Each number is 500 + 50 x the weight over its row's rms, rounded and kept within 0 to 999. Layers, rows and columns count from 0. Numbers have three digits each. The size before them is the row's rms in percent of the matrix's.

# layer 5 attention value, 32x64, rms 0.0713, rows 3-31, columns 0-63
115:448487518454509448504498428437512473504475511599425448506434508436559450493411449487455571563545515557574415501454503524593462591574483553468498588498579451484417457520494491454516427479540450
092:479537455512519454463561413463479543446405501487627573525508443470505445474465527462554473518525469503484471493525583529432583438474579581656546502477455506565545476575536480460504451509490489
104:504541398572504551525461466508568576462596449502478501535511449536431486481511445539543487648450571554452471514445489463457469522489471428459526582499427545545557437594534560470521462443517511
097:493515448551490468532589482611531517552537500461500506542495563497431551555508471527578453567517431435566458556417447474445513486500532464450437486504563532499457407557648481440526539475440451
090:463491505456499554556514597517456556494575562500484547498481523560489505441522493454497498654513484403525480590530506521483461480437382509541453626491551461455443552499556503401521522510537469
103:487459547601553574623500480524576549522545478452520537571452539651544505518492511459576446497635566468461470486511532479471487486459472522440511534477448492416515444541526518573467470523470497
095:513520571469522595458489496483564516572570520405635406509464545541505495463575477536503439611518509520542439512467463462625518508518505508479531512477518530513392516487483485508491457393438471
090:496500402466500519517507520374533509441494569525577501512375534512495404625482548490544529422491482504506572552372522479539523420506495505454500433523494509485588478523471446491546424513519505
103:457587529508537502492541603485542486462431528546530500481465434523452471461496465533447477460522574398544560439534486590526473498560555415530529448493456477495581425506456418488566390529408530
085:467597458449563449558465525455505486466609521486507552574462536512615476435512497497516476562566496473508495508448404533465409493462440518607546500525563568492560612504550523563484468446499517
103:452484475494504524494512476515444552601571495573559583545492555476422593455364478542543470453518393493548505443551547569480493568549524486459504508457484541506428458444528452454477588456493563
111:513524489455509484477469534509571502464422453470440552543509594497494463478509476543537443536518583491385429500554476591493600545573434464504498544544525458417382513533487550518391540531556457
094:481472469451513416535504615532507541512539427419604523501487450521565440546465475437551508528526489531441530489438455597492467522449531441521515437476397461559528505495467375415518443534528450
099:452530547425533535533574509497467439432362519651486467450568433489543428507475514496461551522522500544495547403457487486492547500489502472582458464458480503604586504458464588520491485466503497
088:498434552471485509459452584466536421546434496488480421547536461499570608481401486587547500441481493523466457611524472501390488540529476502408516512413497557478515570523551524489592488550500483
110:485464425487459570491567500510598512452601527524609514466624486457510542417502534548509432547512428491554457458526484568605557462470517547421512455544506505448518475547505514530492563540540584
095:392521475483569529476563441498518427455635527418481534557494504572508638520495498486478513524485404515564544485479489487430464601529515585624491519524469506505573500472481477503481521526532526
101:466526558483485423542416414514536473447504463498548449634519462460405480564492572485525462429519571486492549508452504518539547509474376491601470519514575494564506611487550496463537540530531507
096:431453461535526417501526465454422553559626455490459467529447521596448510513462515448521364571480502568483430522572426473477539479495514491515508482533576448456577433494538554553474543531480449
111:545508572547567497544451552537491448470416534513493517489464428441509540451502447541444467466552512546525466626628529447574533533584538431511508419472467474519514496389532444443486429464491535
093:362517534483545487448520534444428541516476513469482474576532539474556512532514528400539545545427522623532485498475463409502501543492483526389522528476544600546514403543493500455428513562501559
097:554595554551452483447528508553465511579473440547604519511499561552499531492451409505602461566460435530481555579457460496489456432494557473423572572514473478553487450468505590548486475515568449
103:424411551492503485557492425507492533569550486524437618544440472452497446585575546499485441583515464406453467513537486496417459530462594492449536553520443545441488522546565477466508493494450590
115:499484502603503533529414578520460414537500543415499566460519532496550535536345489537527489550489449424514461544525517515511512503416511434562579468554450510593566418462507497415520511469529490
092:465589545451507427500484551451487551421522459469522501444518451470418532619503542495585488463513472484486565456505440488417514421502522563455502426525511549597613421474434534519529544442445493
093:527540601437520492482509524538479538451547576498559480464519481408550423489435519482588533450434499537438356503458500497470501487558518475473457535480448428511554464552492467421561485406544601
099:496419521496550490406478482554506511496462478552495503422436539456476460462577519452451486483506521589455570494505435490542497547374437502357442490593472586453468518479510524541593532449512465
092:496646498535618494504515555523504436531540545527594426542516453500502535512449440402567495510419529478430534539564483453491465466505375457498504501542444486493471547583446522433524481447493531
102:425523442428482518398427492477514519507472555589440536469625548454508476510445545398521450451495495604427510503529437544573464517512554510493486489513499446465531537460535443513535565571392499
# layer 5 attention output (transposed), 64x64, rms 0.0882, rows 3-31,35-63, columns 0-63
116:468438515493541466525481627508543455416493573482620519473486524538530458494489489448513454416553438395455561472463517549427433489483504463510497509582511564482547482547409461489432598446540528
094:519501525539438385511521506481494553520523490445422462529519431532529509628431500464517422451450484502510550470514416536374483450548537451520513475457466518483536425551517507511586594565596451
092:454485524439482533533522382490491485503412555459484423481461535465467548590460488491448533479627467485495483485535444462607572460520563502497561529540440533528486564610549465471452562460499408
095:514479402508427497490465602489516539449538477569518452544508465514582532479493490448458459469440549588522472499526547557494448501573380540469569491505601463477433496471412486610511597511459493
097:519463446530512485473505447507449511542627524473622458490569429517413455577515520524543450497562510527460508548535427486460542531454553395446437568541580483491437521536457495551531424568453461
109:600568507460462430535580470492477465449500533586416510520542436440551442424488522608474542514520538510498561517511479466494463443530517561637479539562459487515493567421524571499467409450511500
082:601454520510475504506454457448466440463617485558474405514530485532524575465595509470547569482476479450395523419542527377509492561531497496560445490468439451602500536483450558512532493537517472
086:556534476491513481540542582514454511366439469508453500517556472462533432444510445475399437560482474404480583387492475509616517508533546532566529524497538481519451488480418521465521461410460470
106:498518540486552477506509514515385414475584469454553514467666564520535507471467544497469484585549485534547536417492438517433498487404448500505460511491582515409480523498608537467490508428524523
088:502523530497514431540509455547480391482477577547445388456450536563579474517518418441592467534616471517528517455525469468541555542508579430522522526565537558515436412475402491528484508484512476
110:501594515571495481508457609462527546504455501536527577561444439449548494501495439488453465483410546409545567518475558538459391499433383452477519569502447406457463516540494525538476492521504439
090:487599505549598583541440486481467546481584405434540546465521439543491420462512486528494408414557473501586473484555444468468477482411538519564488530610461493540481541426490509469527488468450478
108:439493399501510561472563475498398538564607574415579478460558479552499565453426501470461509523444489489462517521576577403520494514460568508601487469505477482450515483505474532569424462547497550
091:543549497546521473425484549492536356487520503496482546504450594479453567556458543498504542534519450546536463537555517426462483473451522414508516439343503579549429503519501455550485510443459415
095:399487523457431492569518579527512524446499478496518511521574467534660398439443526453438567518495512526409542513563397540553498514488451532504460437567429487489538510528483504577509455521527453
101:413554520532522453550594528545428540486477515482445428611441485525567444486411528462428554444446473409535493538421507516432512468460574527544459462401534484528461498477512560448426448501512476
101:447514481437499501550473538432475544576517543445449554553458552537572511484442477451506461538427526458422545505516499556511524541503434453558491410507489509570346431571470432453507462511449396
089:434560433469435508472505443442544643523599505528484563459466432514533608541491447487478485438442461570490475462530507494474554427477522466501454598515478484488546539507434534534534600489577448
094:485497424447525530561467548517603583537425605496474445482447563465443452489578509548497536426484431450493533554474465479427497558461546475505376501550477431523522475479542491500497453535429606
115:517540574567460479483527434484522432519444472528484539500566509491442567498531626491577542575505490517452456387482472515412472522494426530420462490530509526505570573523390546489523422422498566
111:517462469470509445610558516531591471547408515502583470495485509476602481506529461407439519566480455432526417539512541598490554503465456474576425410474462445582453518523496525505504425549490508
089:575456587450472500419461574509549631519532552470467413421505547456483520535544437464436527516535454548442487594549539487548381509508449420519443482527543460442524488533556497492453501472468456
098:524513555499442476534552538528439547501516621584498464483439410498486416487515591523461457467508480496448540437501502525545625521502419538469509589530556418496455583426404460517467499457516505
086:587352568558519471482493500502513519543509483511471514451465472527496521420561496586500507551532517493397473432368495487566494512593427562381521438522499533533482522524486542573463511537533510
098:428458459416449531537469467491591437611464437528480490520520486447497509450516498403500477534496574458457404569521527501521616573517453452440433470476579506545498539554598465511485487501577522
077:535386557515448522459442459438518485599437503407485424495470450501506537465566507482385512544551530469530404475523503460541520495461508528515559429504466560600502551452437512597505507507503401
096:475583487533504549543449401498458431555450531533458432497517531520502476443496431579423486418493600509575431456468610470504506524577583467419474562537544465533533579476475547524501476507471567
110:465450477515513508500473488510510462500552514502471424472610497535476610526495417500469463550491421473564412508499478583551527575446458503439470503535599518592473413480529575578468444517437401
117:510561475577498523543473535554472463575465443480567476531389493522497482553549566508485509394544535469535581582457548498457508462439490508539478388526535484585481548360515505494449501474410460
098:474450500497539487456558463546505562584604417516398431568475423538449558479460502535545526596486537558505520560500501437523510541537453602511580476451503453437481452446573480458540452539449455
100:457501524413470489530524529497492498503429549553532546456504520388527457455538494475522554489528464400492513531648532468615613505484523532465531528485507492517393579509438428580463528541451521
110:526425435439549560512501502519515414486428384506509473578508479503540390415501463493445628492436578479520501616514539496513535565510538490486477486490470600531524505453527486526528468574509572
102:468464432432529523499592450481482383537367503481535427497486484455438430490496486612466518480479518522497457466561527518467559510506596431522474504538500564548460389530527482455578433471464452
095:438415471415543536457603459436510506506491521516392522423472528454494518502463465620537620504444542508500521449503535517480452505453410540530532466453520416455532420510528476479588507476573539
100:417442455523546508524595552493568501545472502497644424498494575548539572503482481405521545493524479500458453486464534583521526525503460469463559392392444498484542420518501424456545491480547497
117:454424517496590552401458478510470509563444501464452454444509496587448498515404518543471465489524493590503473463417599433499569483550630488434574522499526584455549517484474443515492520457497538
107:410473484483499531531468369507522539606489576540549425472530510550444473540551456519558445514529435452519435622471529416510524504519426479463406509514552507469490474550504559575491457582542464
091:527510526565487495496453569481516509474406569506555480434432454442509453485542600498443526493557511525532557562505462461507477474563496488604474495566404497558568564535388552568478462548533390
099:447504530454501484502440484397543491490539543467503497500464605482456550530466592578441551572420488481447429462495539506519430556512483554477544531393505434554466589588568537592497446459480496
094:515436479416494563488437411446495532507478517494506525470458517515480493570433543525560619443523429600514506479490473505577498568479535558488448480438429613618486520515477426454500512431558539
109:469443510515551462444527556570491432425487483546551589597533523445488548539480519464545550484534541495474476533515472551417570506529513432363576491391564395535475530483496415533471488479513525
096:529502498483497402578409506520644454423512467485561451537433508552594410581557562550532521523596453475473472489501452517474473551467463519558428522527517507550419507525461487528475552564470472
090:503557527471479548609552534454423588538552436517501456561497481436501455470465470467518378575580484388522498431450441510452511550455489510501457432543547476476537464489572559533445549537479420
103:536552455443555474477453494467506501498499529570484534520504543437501468537570489485569447546444503591507493490331588601388448526466519458517459494497503519492509519487557591379527533491440508
110:512475505468468522410447404428464521475534463537540466417551502484444529502527556541498485542576527615511454492558478456434540567545529388444521577503569535470541563479469486457504506564600590
095:442426455566473480519549462560575432467555493510536474416504514404442508472515481547433567452523491480503557450485506473545421571482486577461457578518451409447581505383548463576506469529500547
115:459449611508497478513546538576552386537419583433464434558527501409458500552449540501471486476468514430596552555449480458484479532453428505506534451489585532485460550533589461500450436534484478
097:533522537452490447491517517477500458570377477552638542462506523467436563444436519504479521560468577461570524497540487477620507525607519476529510457481505479469454444477550445483550427467575414
100:510491538540541377565438529529451471441459535549458544568450461448588404513460507588550491543519474542493513528515597449532436438498537536513505560462528490433493440421549518468490552569563407
085:440556481523617491448466526510365473550632505480439473539504504536470549539479554489466528474453532449459483569489488423519586455497451498446540489493523530571502369488452474470519527557410465
092:466509407493468468438554455496487489479480407556484568518449516521493503518486493373541535542471530527472419583532518531450477363497544453456570459497472555535404509569477533591492520532565591
091:500466461486487553508528518514482420580510393543563589462495500427526564505463447490490598574553435475509557427542408466520540458429507588466481518528429569534524467593475515432524554526435465
125:449491489431482480552402527442502424510532522474510462480473583483443423645497511476537584549481537516508561531631450546463481488493467445543417529483584558536468479415499475465542576464487509
092:512542502503462485486535528447537639485436504415619499543506513500514563588584497521509450504464437513558493500473414491482434478591503523412448520543496580560426505472444520565489464489439412
102:533567508390522463478516433550503585455426453551484417538497499470545473479496551479620484467535392645448558508550413457504490567481445504485515566502500446545505498485420512468508524556518505
104:536523528606555454524504485522469562453574375501463547571399422490469548489570487398491461619508537583602464524511557518534459499433482532502469479521486521445435487505455510503505473446482553
086:530570517436535465459564488502590417497419551515488498521448509522578521509439489462504523483388479507455622589452515422548509515480522454527559438447405493513464589464527527444461537476573565
093:425465589477509527448421471487514516434528667529502544491555474440513451470507480401511416541468480586444392477513503481576483466543446557552481507513510487457573555510598517519462480538485505
# layer 5 MLP up, 256x64, rms 0.101, rows 0-63, columns 0-63
094:425556518531490487491377504508600510542531468404574598473469471524565553522469447530568534474491563456498579516470451621490478494489438440526536458520434537472566519478561430468535536504558568
118:537568432423508632532477509513476474530559541504493521541454460550404569552472453478456438549508471582527471520509541495490451531388512447480570546509505416397562455492485444483479453527392491
100:479653560512502597529466524523545598448488472531481488553647528524474529442441559498484467481550471415520473442522468573514455506515525606491410564502540541497509521510482450561473544504468538
096:561519511456521516588570532452472502459470517504452417652508484435479416509516570541447480547572447538484520485447572466509461501535568532553453379484482459564482525459484435414531467434541521
113:572532524522450441558485566528435422578480514525475389468503525472572444481510557467527472484553509495466493471377519501459472553539566506498497616591468571542557562435503518532415552498421485
081:542524454504437483533511514567471581489566427516405502487529487441503492482485490494444459549511577476554497507541528484552411484551659485426474551419413469535516553583413509514488565451496428
105:512424547562505430433490513510507467550644488430438490432579546402465509551449555456541556467447453466511440534553537474406428487449529528560464501482444508483474483455577450510491535552517422
090:521501586421477447422439582506571543541475506375438548538536493549569464566488520462549506561531551613515461539509481479492395583492496463566491438463537542509471539538549539428507507474442462
112:530432487493486466510557488458500573439364428515431427509524453514532524570517465379532475519443444564583565536537514491530525521577485533511602497491464601503533543415538499485462558524511438
100:566640525451423492506478477360569454519488561538509461522493475541469496577425434507464546502527448558451520452437468414493531619472511571491550561515525551510495531551523483516428462484530464
098:548496513465503574518422492527547482492514482440571493495508558503535599446562532502564481480572431517526462473495500492423394576471451380467509536488493528458580372547429547443473481463577547
099:458445508429506476512435460531565459475531524534430452538462536579412538552467530501520449508489422487439506540502550512414436452453545399375454489402516609500495502469521456470426517437548492
104:570491560477488479503487518527559343434443427460423550457503486432516478555456541457571495613394488524487584496410503439445503488498507498518455546477546529443495532448541541418495455538489463
107:507577586570516497477426573470517561475452546442566504437477498509514468455460496438582566488466551515521507450442454518461425467445567469487561433494583506586502567447562584567451501585459540
106:577543535514600581539497465556565484514485434373493558550586413506621500543471524472473441493432536482527553475483489497549525446541496515477515506520489529462598428544485451480509447479504383
108:432443558481516511442548499467484549400508532481490487425490507489505410471557435421572579434544487501448609602526495394487458488528539463491478601454539392475549513556541522504511507460479468
103:538419514497436471545511487510468547462466620508570509511537495513533501433472546500428449507512498474519611460509453509427442556511516551456559605511564523499521534508523503576409659539468562
085:532444473517531445548509521517493571563405539507558400460414434488454451553479516460486581509501479506602537455446502442552480566511463475598538520461510450594474467371501454464458523457488439
087:469576511468512487450527418479534492406545590492548525504437457511550474571466467489506531534475544434425569486420574597480417427525592555563549502591527565532553474450502460460538500500535559
098:458468595484582457520491549570557542588540520470554534424531480491461520556512481440458478458645458488521563567473526555580589480467544448546502494464528478504538523532551464524404592510564477
085:525514574457503419506545515535514524456472460450375514535453520505407556535538462473594579515502574549586456545522468532498480579566482565538515459572373475464466469440570528459497505477560463
086:469480408496541487421533489490518535569493528509413425349469467560524460500458506535426535510453549516417517458474462483422475471598501548451406522508450447498474581514628508531509466518479496
092:473437523424427478492514434447566485553402499403463473474489441461551393481446482523571533537535485478480486502454463481558494406528522502597446487520561569531455496491601532589497463525487602
102:520544475506516490528526485482422495573572490554538452475409404564490459391485507555511556531550574499508563557408492507476480590519470614596557477507501446540590433541551490474540478505518442
096:487514571559508525505513438491454463548424549501403557583561451425501505544495510488501485500394456507521535538518494626559565632481446502492489419503521518447487482417568466494587444455461509
072:608463526495494461464523456534554465530578559535432467513467514542451506499648514500399475520571512508568525592516441473471609489494485474554566497551491501514444477520476557599529608478525481
105:461577488493502538549540579581534481435486483447547506531565519485531454454390507573536549466417530528506512424505597654498444488518460484555539505586530566491522522552460515535534486482455594
126:529537560413472573493576530431472460452484577449532501436489497561514515539481478577406645541533436516458437546546501503483452433491541509478484413488487498608531533507588486465462483423446510
104:492493586497509509516566543484568514530575543461460595497492482449378568507581554444529475594416480469471512557470555509456430480397544446467525442486475432490543513594569484506553452504440518
101:494513578531493511470553508593412464508582491469502577555551486472612494429562506397509382503508530520608513542472495478479539438517532523448566544533534601454454502467493420462466533527491447
114:529576615557582522451545473452568517547453561451457554491596410466437523491451473509483509463503434489458530514437452442561557506504512544492521528588456518493527513524639541482407487533475442
103:437416519408562464564507381464563519499555495553469513506530490467455594577465441415541454629495421499537413460530532538484517531552493444442511417498519484507563554478479482465472514492455458
097:424621427614456495480485546511528539516457547560445447492517498520484401550534449504546445503502526493494564548528576501543426548530463470538468473462615417527575592451511580495482542510475488
104:496540487517542494492485478445522487536535509554463450550499588508550513499551527545461572505545490549497527530472470418531422541564574429489484573558422560554594524691486471456496491450554555
096:394575569545525505441474571490585577467491516547433519420366493530475468530493504522507634530502566424565519545443479441514512447538485539535440496542481566488485483501539548470441515437457526
109:418594440508511520530491458566485458371498464546579504516531532432457517465422457540602474491498462429519459542513567418482553519519550518501482504560511454580596418483552562476529412483471484
076:436487490490463569513472469616519551592478437488546554500520369463503419501535504425400460431546543493533473552497471480470427411462549529544453470496501526516407523480477444523531533600440513
119:435528473472452481492520464507521482439544557504429564496542491541471525458547477480471349524460402513585437504466537481475392506549455463375592481501522412491500518415539488500494432478453442
093:502461521453477506550460544471471574526371470430463502540594508472582541552498472550522525442522480521482507475451509545567485466520514508530591409450433542474555572522550390484450549439378499
125:417375485444497483395582424455490524535509463455502498416516525560435589437471431519570557449498496435406542498520508527503505495442448501446500464460444443426508526609496509500510503442549517
107:541498561417554549446534455507393595569519517496587420460501549497460579483525505487538428497475458470491478532560539542503527430559603462489500468545602542449543524493438466518484436547501606
107:471553472558448570465518517614539540448498496492406498509472505484550593475503416495568398430492523458602555503550565461466466520391577480518474454541532488407541566515519459548517458449514512
103:571405410530482489635398517521505465455467509494580508532515441528551551533476534494491536514518444513480513441484527488404494572471426505541528489566543446554592403514493421569474453487471439
113:483615516669491533503454519457495509514535531486527571560488478482481502517535466473407513536460481547495439539544511484579437494480435587572589425519516478514566450459552543493446402442461481
110:500526526507521631451523447574479538540445477537400512519464501538409519462512448501571440510461412461488464418474530513510477467487509507448628564585478524471565418475488479505445594436465543
095:492474513462423543533439513511526553479506542442545509548487478395506515534504471520453529572450473481551447377612536578576520520435465461438396574473436499522559577552486523563480513575551488
112:527439441419491590543491459512423453538423491502538458466522449462458535572386491481416591528479496463515502444487521483570552547503543578454405481522484545539392523392455471543500497499446494
096:445540546425490540483500544545583480419554389471478505500500573413531434499460480526612552503422542519452583519426559488430490435588485497466502541526534532575505509554590554530558505525490521
089:531513430600539468503495573481430468458552498554527497472515499513474347468480545516552530563522440465468535484406482452416603543510429571495531516523546516550485524418563541602442526485485457
077:480453537556481439442522538531540485484454507489489463527550554473513531524484487435495445565506549535558542592481387596496524505497407486605590554594522535542530584451535487576494448478542398
095:402611571515507483506433526470569557440414507445459461462473467546530507426503484457448449434542462442490494442539508439536436539547445556497539544562451454485556564384540454489465419532500464
114:475491463467472519498516523373465488581517501508530453401448556538480489485497531527487538487521487477556594574438487434477423492477485588572562477576463445540558555605582456464515470427543580
072:508547502534506526529532494529564429454433433556562491508499518510553470526506540532412625611509511513436520422517573487492535424548572538528433503436528553533477505598412481439557493411535539
084:527510598492526496537537534462497578476439477508446389487459577489493529600449533516634507480533500495503376570511470459515574491559511448499466478489506597431522547506501507536551613522540447
093:490512569434456456534545548570516529537575561511501584408633575540497532464455451457463452533554427529562463598483466599519485556484518455504486497564435504478452464493490474494459470544497394
096:538420531581521507445501593389457521471481524523558592469502467508511570535531567486519450512493466490537432473539418500526534521560561400609493567539555536562591479563508532487484456492547578
109:530488446492509532416439489565515478469436530521491620425507470465511453509514465394557508460438506438542399463560535516506460611573518445496452548575433605454527530488498484548523501586474526
082:461497575587493481470594457497519559454612459502532519580378544458544528483542584459468547549472450580435505539469557552546498472616547509501525509459544515469506466529523496477564503443604502
108:378433409533482490561475383490544465484491501566454479501439500566431498548557431499478492551480560540563489443483483525571583578490518442512524488502458532576456507601460464499533439484464597
097:545568523489481436503485491449519546568523537518526499536376553518497437469516511507477523611477513532448388487503496570467531477551458548527541499613435529465447334516462462542546522498433542
076:515429476520525551580537471461469451538521544486574369574406481506450535538460409526481465482532490499404472516536490419419534536452548426443555460446475463509558473552566490590504564501451529
096:516544497485436412503521481444596528450444543521491573412446570499540609485488451483491566583484492432548467469486482553492407499519458504384525476585466565420495495514594514551526500454498444
112:583494484403585579445491490496431495438553606536487510411483559509412554502546469489450463519524544444513371542540505518473513501502528574470488476554511408537479433532500497573416490545434500
113:511446558477444566489523472559543581471489510486440466489529423522617559484564549400461432465535507487536481485461546486488548403581485415521580495571518540457494548465550481514493593578516414
# layer 5 MLP down (transposed), 256x64, rms 0.101, rows 0-62, columns 0-63
104:500481536467494455465504426569404482537432541523452447521489500470450523560527543518484555403507430628474541609479531540461563421525515584544499515491507539599487425525436570567531445487490536
114:527540506498507542526446431574525511465516498541355495451449415611494538436582578470553482466436567570474507524495586502508541429433486487488511520467504554474486612510585517467536448497508565
090:582461402437447495500464409427439490527452545540433564381475468572507473456424493466502514524499446571517503564498438483502430494427500475547423504609403488529473472504465424500511487478486451
075:395491452522451476386483508479481421521505534448458458481509518587411522504497450452551440441436468493572506537450520604499489509483420429497554548437443535545501464548512550521605515497463605
128:462522519548464500476480551460490536420438523542503546487529486549454455576549451552529484395481493416561589463535563496510503542373546603554463491510466472513407552571477516476553404581483483
087:419564539571558495476448532550575527461570571643478539452522538558442526492518479611505496476579477499489537581524603477557508467531496551562489565470509464575526516505548512512519585517434484
087:549528524385555505534487542444476546422487514562509510568448459501472563479530468525464437509507507474466557456546417544527534493504501415439598546574558505541583609517465500396574415492470506
074:514464548545491515553494530488581433391532565542516496486515573480506457462531602645441595466467451485528428546485461485514477499547574483546507549544416460444422507512508527499494562447547412
102:533510558544560387535539418468463348471457590499506438444511468435507540458473456580525529481497485481528514579516427570453569507445463418480489481476454488450515453454510501548557505459434577
095:549526446516540487509490624452537425524464499563525483421537525455561461608554479460470486532560448483536572464507516438446589530447526485541536469480320459550450480537438501471470517479510528
084:554449393509426475436618506493455509524470520487458570563429449449496475524454550519487493449472455515490570477377477543508558443574540611602504392506471488534490498465531481494518540546467479
082:522464514476418538485563423468514478461445520408574596453455498485549351457447537531518557460500505521552583475534546525505511485414535482492560443604583521501495426435551452475445518515479488
102:557515436420594444492506421493436474533434394462566528496561492539535472536496451511491472443532428613518509537579561591458536459548561521538513506448456549528514492482534387442526525547452469
108:427499474447536473546490440602605411527463452531525551517545570548589437488474439503550564517558431501502532553547455457396563592497456458436491525439526534474539527559461443510535534455498460
118:452568455472552458534499570432484494411489531504529452450587481494447557538515514487483554493457558543573628487525542539491419454550463494586492560512498508410529564454442431494382539510467563
125:508502443534570455488513516483486556447504471427525472556530538490599415441518467455520470469466457469589451511506530433393456499522486447565379513432455479469458517554460544468593461401432434
111:564530549458520580532514541521465475542439599511509552455567546513479501571398576553501502524468517506542531498606484522451432552513489486518439603449444454449503554526395501432475556577535431
072:586512614474581429564580473526531461533392483500507535416561476552531528458476633530464457470521508544541503536482560538501499592551483469510509422469473539539509444537484483572463539443580517
084:445453534537520551530449511582451420558490435510508483389529543417475487553469557490461508521478430422454464491470435498458619543544470478490416473531512533542476473504385589548578523570481493
102:490533453460576573449491524498448427479453463447476515514560526612526541521526500508450512490433425564448536504497497478497547502525535597576553489532512501498571505605524550528450595548633592
081:513526454513519492564516525536513491486534480397463514527600399536487410484507538543494491572419436500481510572440408506526520519458448522467509445489547553529544522455581599640546418527469526
081:472527527555473509533486460561500529536448511391441423430477461551459440566450597455538461472527538442494468457487479546591490495484599538430537400511575479598434409555481489569490511507500518
083:482501405594533524478498469524472423575530515492488479542590559568622502456503513482477476492437489391507477566440523591407440492451424436428489536511474529452437523539473563447453489510488444
102:488449506509523545432584549470515561572530538420540527494493551557495564522509424428560506515432480576449541451451538538513576557502515495433581432516486535435531433525447508444376565537576462
099:500506465450419481469518560590501554568489503520455527578465547408462481505481525501454517415559499337458488467487481475381484440426484560547429495454458439515511517516422564563489536455487489
056:504543478493520472622589558519502561467519482477516599486597469488605438467432539506557580560553535469494524470505466506612531548492564535472514550418459528473565507556537468494456496559475598
106:577515544441553521487495549512474516542532572530500458537475526504514520524528463513496416425573532459423528496578479489485455436524411551455418441528476530411392558546426482507537498563478352
126:572516498451371465476477481476518486473563546419521504570460470495556472500540465559548399531455511479479487489521493614557472525534450521413497455559531395463515501412562381546466490443452494
132:582545540606486492481453533477476414482499486516525414552460463566442471534506485490488438479497548504550444538509610519537518522602523550556597472434503467381546434451546461524517425490441563
091:531543484473517411561511630506610475483515451509543471550543554458430522642529508546514591539526548445454538555537572485515494553550503440508510486511507477530481462446488444541626560488477530
117:463441508495514495477514552496561482583538524435468559467497490570418544478521524465449457478507484427482476462429485446460518488533547574552508503489535572545602560475710534502441550486449481
122:513427503457458449504508412471562546614443505515485529531447478635471521548478459519611461568434498475540499472526539545546482528540454436395472513473544448544523563448415514457526557453433491
110:541470524434483400489509584507532584500503464434551554480497470529559496423532476489543422577483443462527577413447519587563593460422551553543490559489536447425454423510491536507487556529556475
085:490472412550491408473509464501534499445482488490503551447494447520461431532559562453503432543473433430542522489545538572521513380400414479492454403403525524443427426471539482540485470455450533
093:506428463474468463500573448490499473409425489525503440432596464458566560493496535435479415536420534458522508513432525557549534431547482552589519512425579463513403589471489457485527519522588487
109:469521564519558526518489367529463488473535563462416566550531464497470410458513599436484479442568557550545482532445502392406531525476490485527529462483586505468431585498426549508518546456521473
065:552422578537529449577541517472501535547476471545507567513528541491503415520438504662538444524563436519458509451493442534504486519508504403510466555533527533564521346527530560483432490500519467
114:545537437475506518577512501537521544426581512481484556496531395510486558516558582547520426545475493576547536413491508434542436456586481533421584534477619433503460578483465541551519521490507446
107:486485527563489530469612557453544489470527504534525397495492481551415476491507568556419493468543448514478522597567428516489560508545526442511573495460598530400492449651504499549535508513499535
110:496437416482435497405537519491480467483522387466615402524470536593503578458500502449520499497518561445536424531413536494468476528525479570478499470438453506489450536461519477413415556579463522
102:522576523518422483495418495540464481400439520495544533516526440498548455491474426460595565534580469568490475632465486455480519494349501486461510550498403522439509451477470492457458560510466527
117:429476421378548570508553481541480531480479443439539541425561565463478478507508491631492508474489506555441554406476479455473552543530542511536572481467531426423406534510485443493490482474498401
106:507546410482428448569418497504475469474550502479577494615513449586445415506475446485511499534562505515571568473485592479495514529524427532561566592417514469530523532511527495498380526523441462
098:460510481508453400389583487459511588512511477458533513542506602535565537493540455476484477514479583377471517556444561484433593515546534514451420579467462484460517524487438502517494503554561420
122:500584516499525557567528413522499475451508497534484485639419412556482457544524487437463519481472491519412520504530517470514514505571480387423570492605429551476438439491462521448543500433557467
103:418398442439482553492471571540525457498458428509558534559539520519478565460470544456447497574490531406579370479460509495517467467492491504388443634513509463511532549510470562509485482539523533
134:519445472609596556443507544516445491461456389511544519458542562545517485501415584551453477562543577519418503575527457445539549506507459559525417431444508452433545509522461500448510518498519580
103:528453453516498490580531474601449524467462531438487393469539507439452532537420498486516449520491494587569534459451481496466406386417420461517513501461466546405511460459569501520555559517446570
100:460461429538432408551544557503538541452519446461494411584467416467437434517518416495500477488613496432434457475591476525535496610503467449452487550409524489470471485484525458469550519549456531
094:511442492506522510582498468471605461480474399425529482515523426485536470469525613488564438506626491534511528487574542614509526544515518508396499469430530546530580521424545525475529534502573507
095:507490589483460617505486479547512434565489539487500483398494402537494569512605547396522484488490486430489490419516535469532511479479558569546509447524550535596545612444466512525496528485568555
116:461569510524508593479536456551527522477531431456604557475548521522520396505411439514393562549523475523431408510575581548513526531515461430468498451393499476493505469459502454449440560510468473
060:432454508503521491472460432382477512541561559497498454424439522461437555475456496416578437415493440504601423465461492552482406486442518460476509524463449436434467531462500437471400475483507459
075:417462520481412492445501418523496536515519466484460574451542471530523383351479453441402493588469490463530494424505423483564516570448527512508521532497430526459464568406516468529464507515464486
091:499574413475454490486447486482444497443496529489504453439493407454448450549498494520489522470508460518468546470444460463551505462374470550430580569514527414559583496621470531405416481446521486
084:465424414495534458428460413598561444511545540453452541524476506397554485540409508494527490456489517562512461480427534496440498526475466494483472435576527435480471481478472424610459511426439413
116:525437434563509515454537520488486469574479486514475599472493441510528521408492508535495627448559407546507491589490560454486488458498525495454578452410499523426534444604411443551462558533502517
067:555508460457570556614516492576594439549424483505481561432579460494469481500434600523500544414562479516547549529560511549448497577403551509527424528496573511474482509525488416540490463505471532
069:511532423467539449463564597565572508519533527457535498465520508446567496434530537412525477527499494391381516592490450496466442486456471463449534450450526482445541550564595479424471540471505417
105:517552524565544564585543557544459434468557533495507531446576483557607566498478529485571541513511538475515622562533543489542550581553513523528493502483616515521530605566569569497471489517540523
086:481524436512449519426489468545538465564498504609560421488437519528545557478557565475520485465513546485541532566496507475510582440413610448541544513535544400525611588481554498481587509483536495
115:502542410523497527447470525378495516530457494514452481433451452485626548438517535436466505552518444538458500468572442559496580450395501481427548498560580593512437488454548521483498438448519492
114:514524380436523513481569424536511547484528524477515490551414530545435420648533410548435504529467430508476432512572537468488578497448509522468523540545496537540479422458466462509565554425500475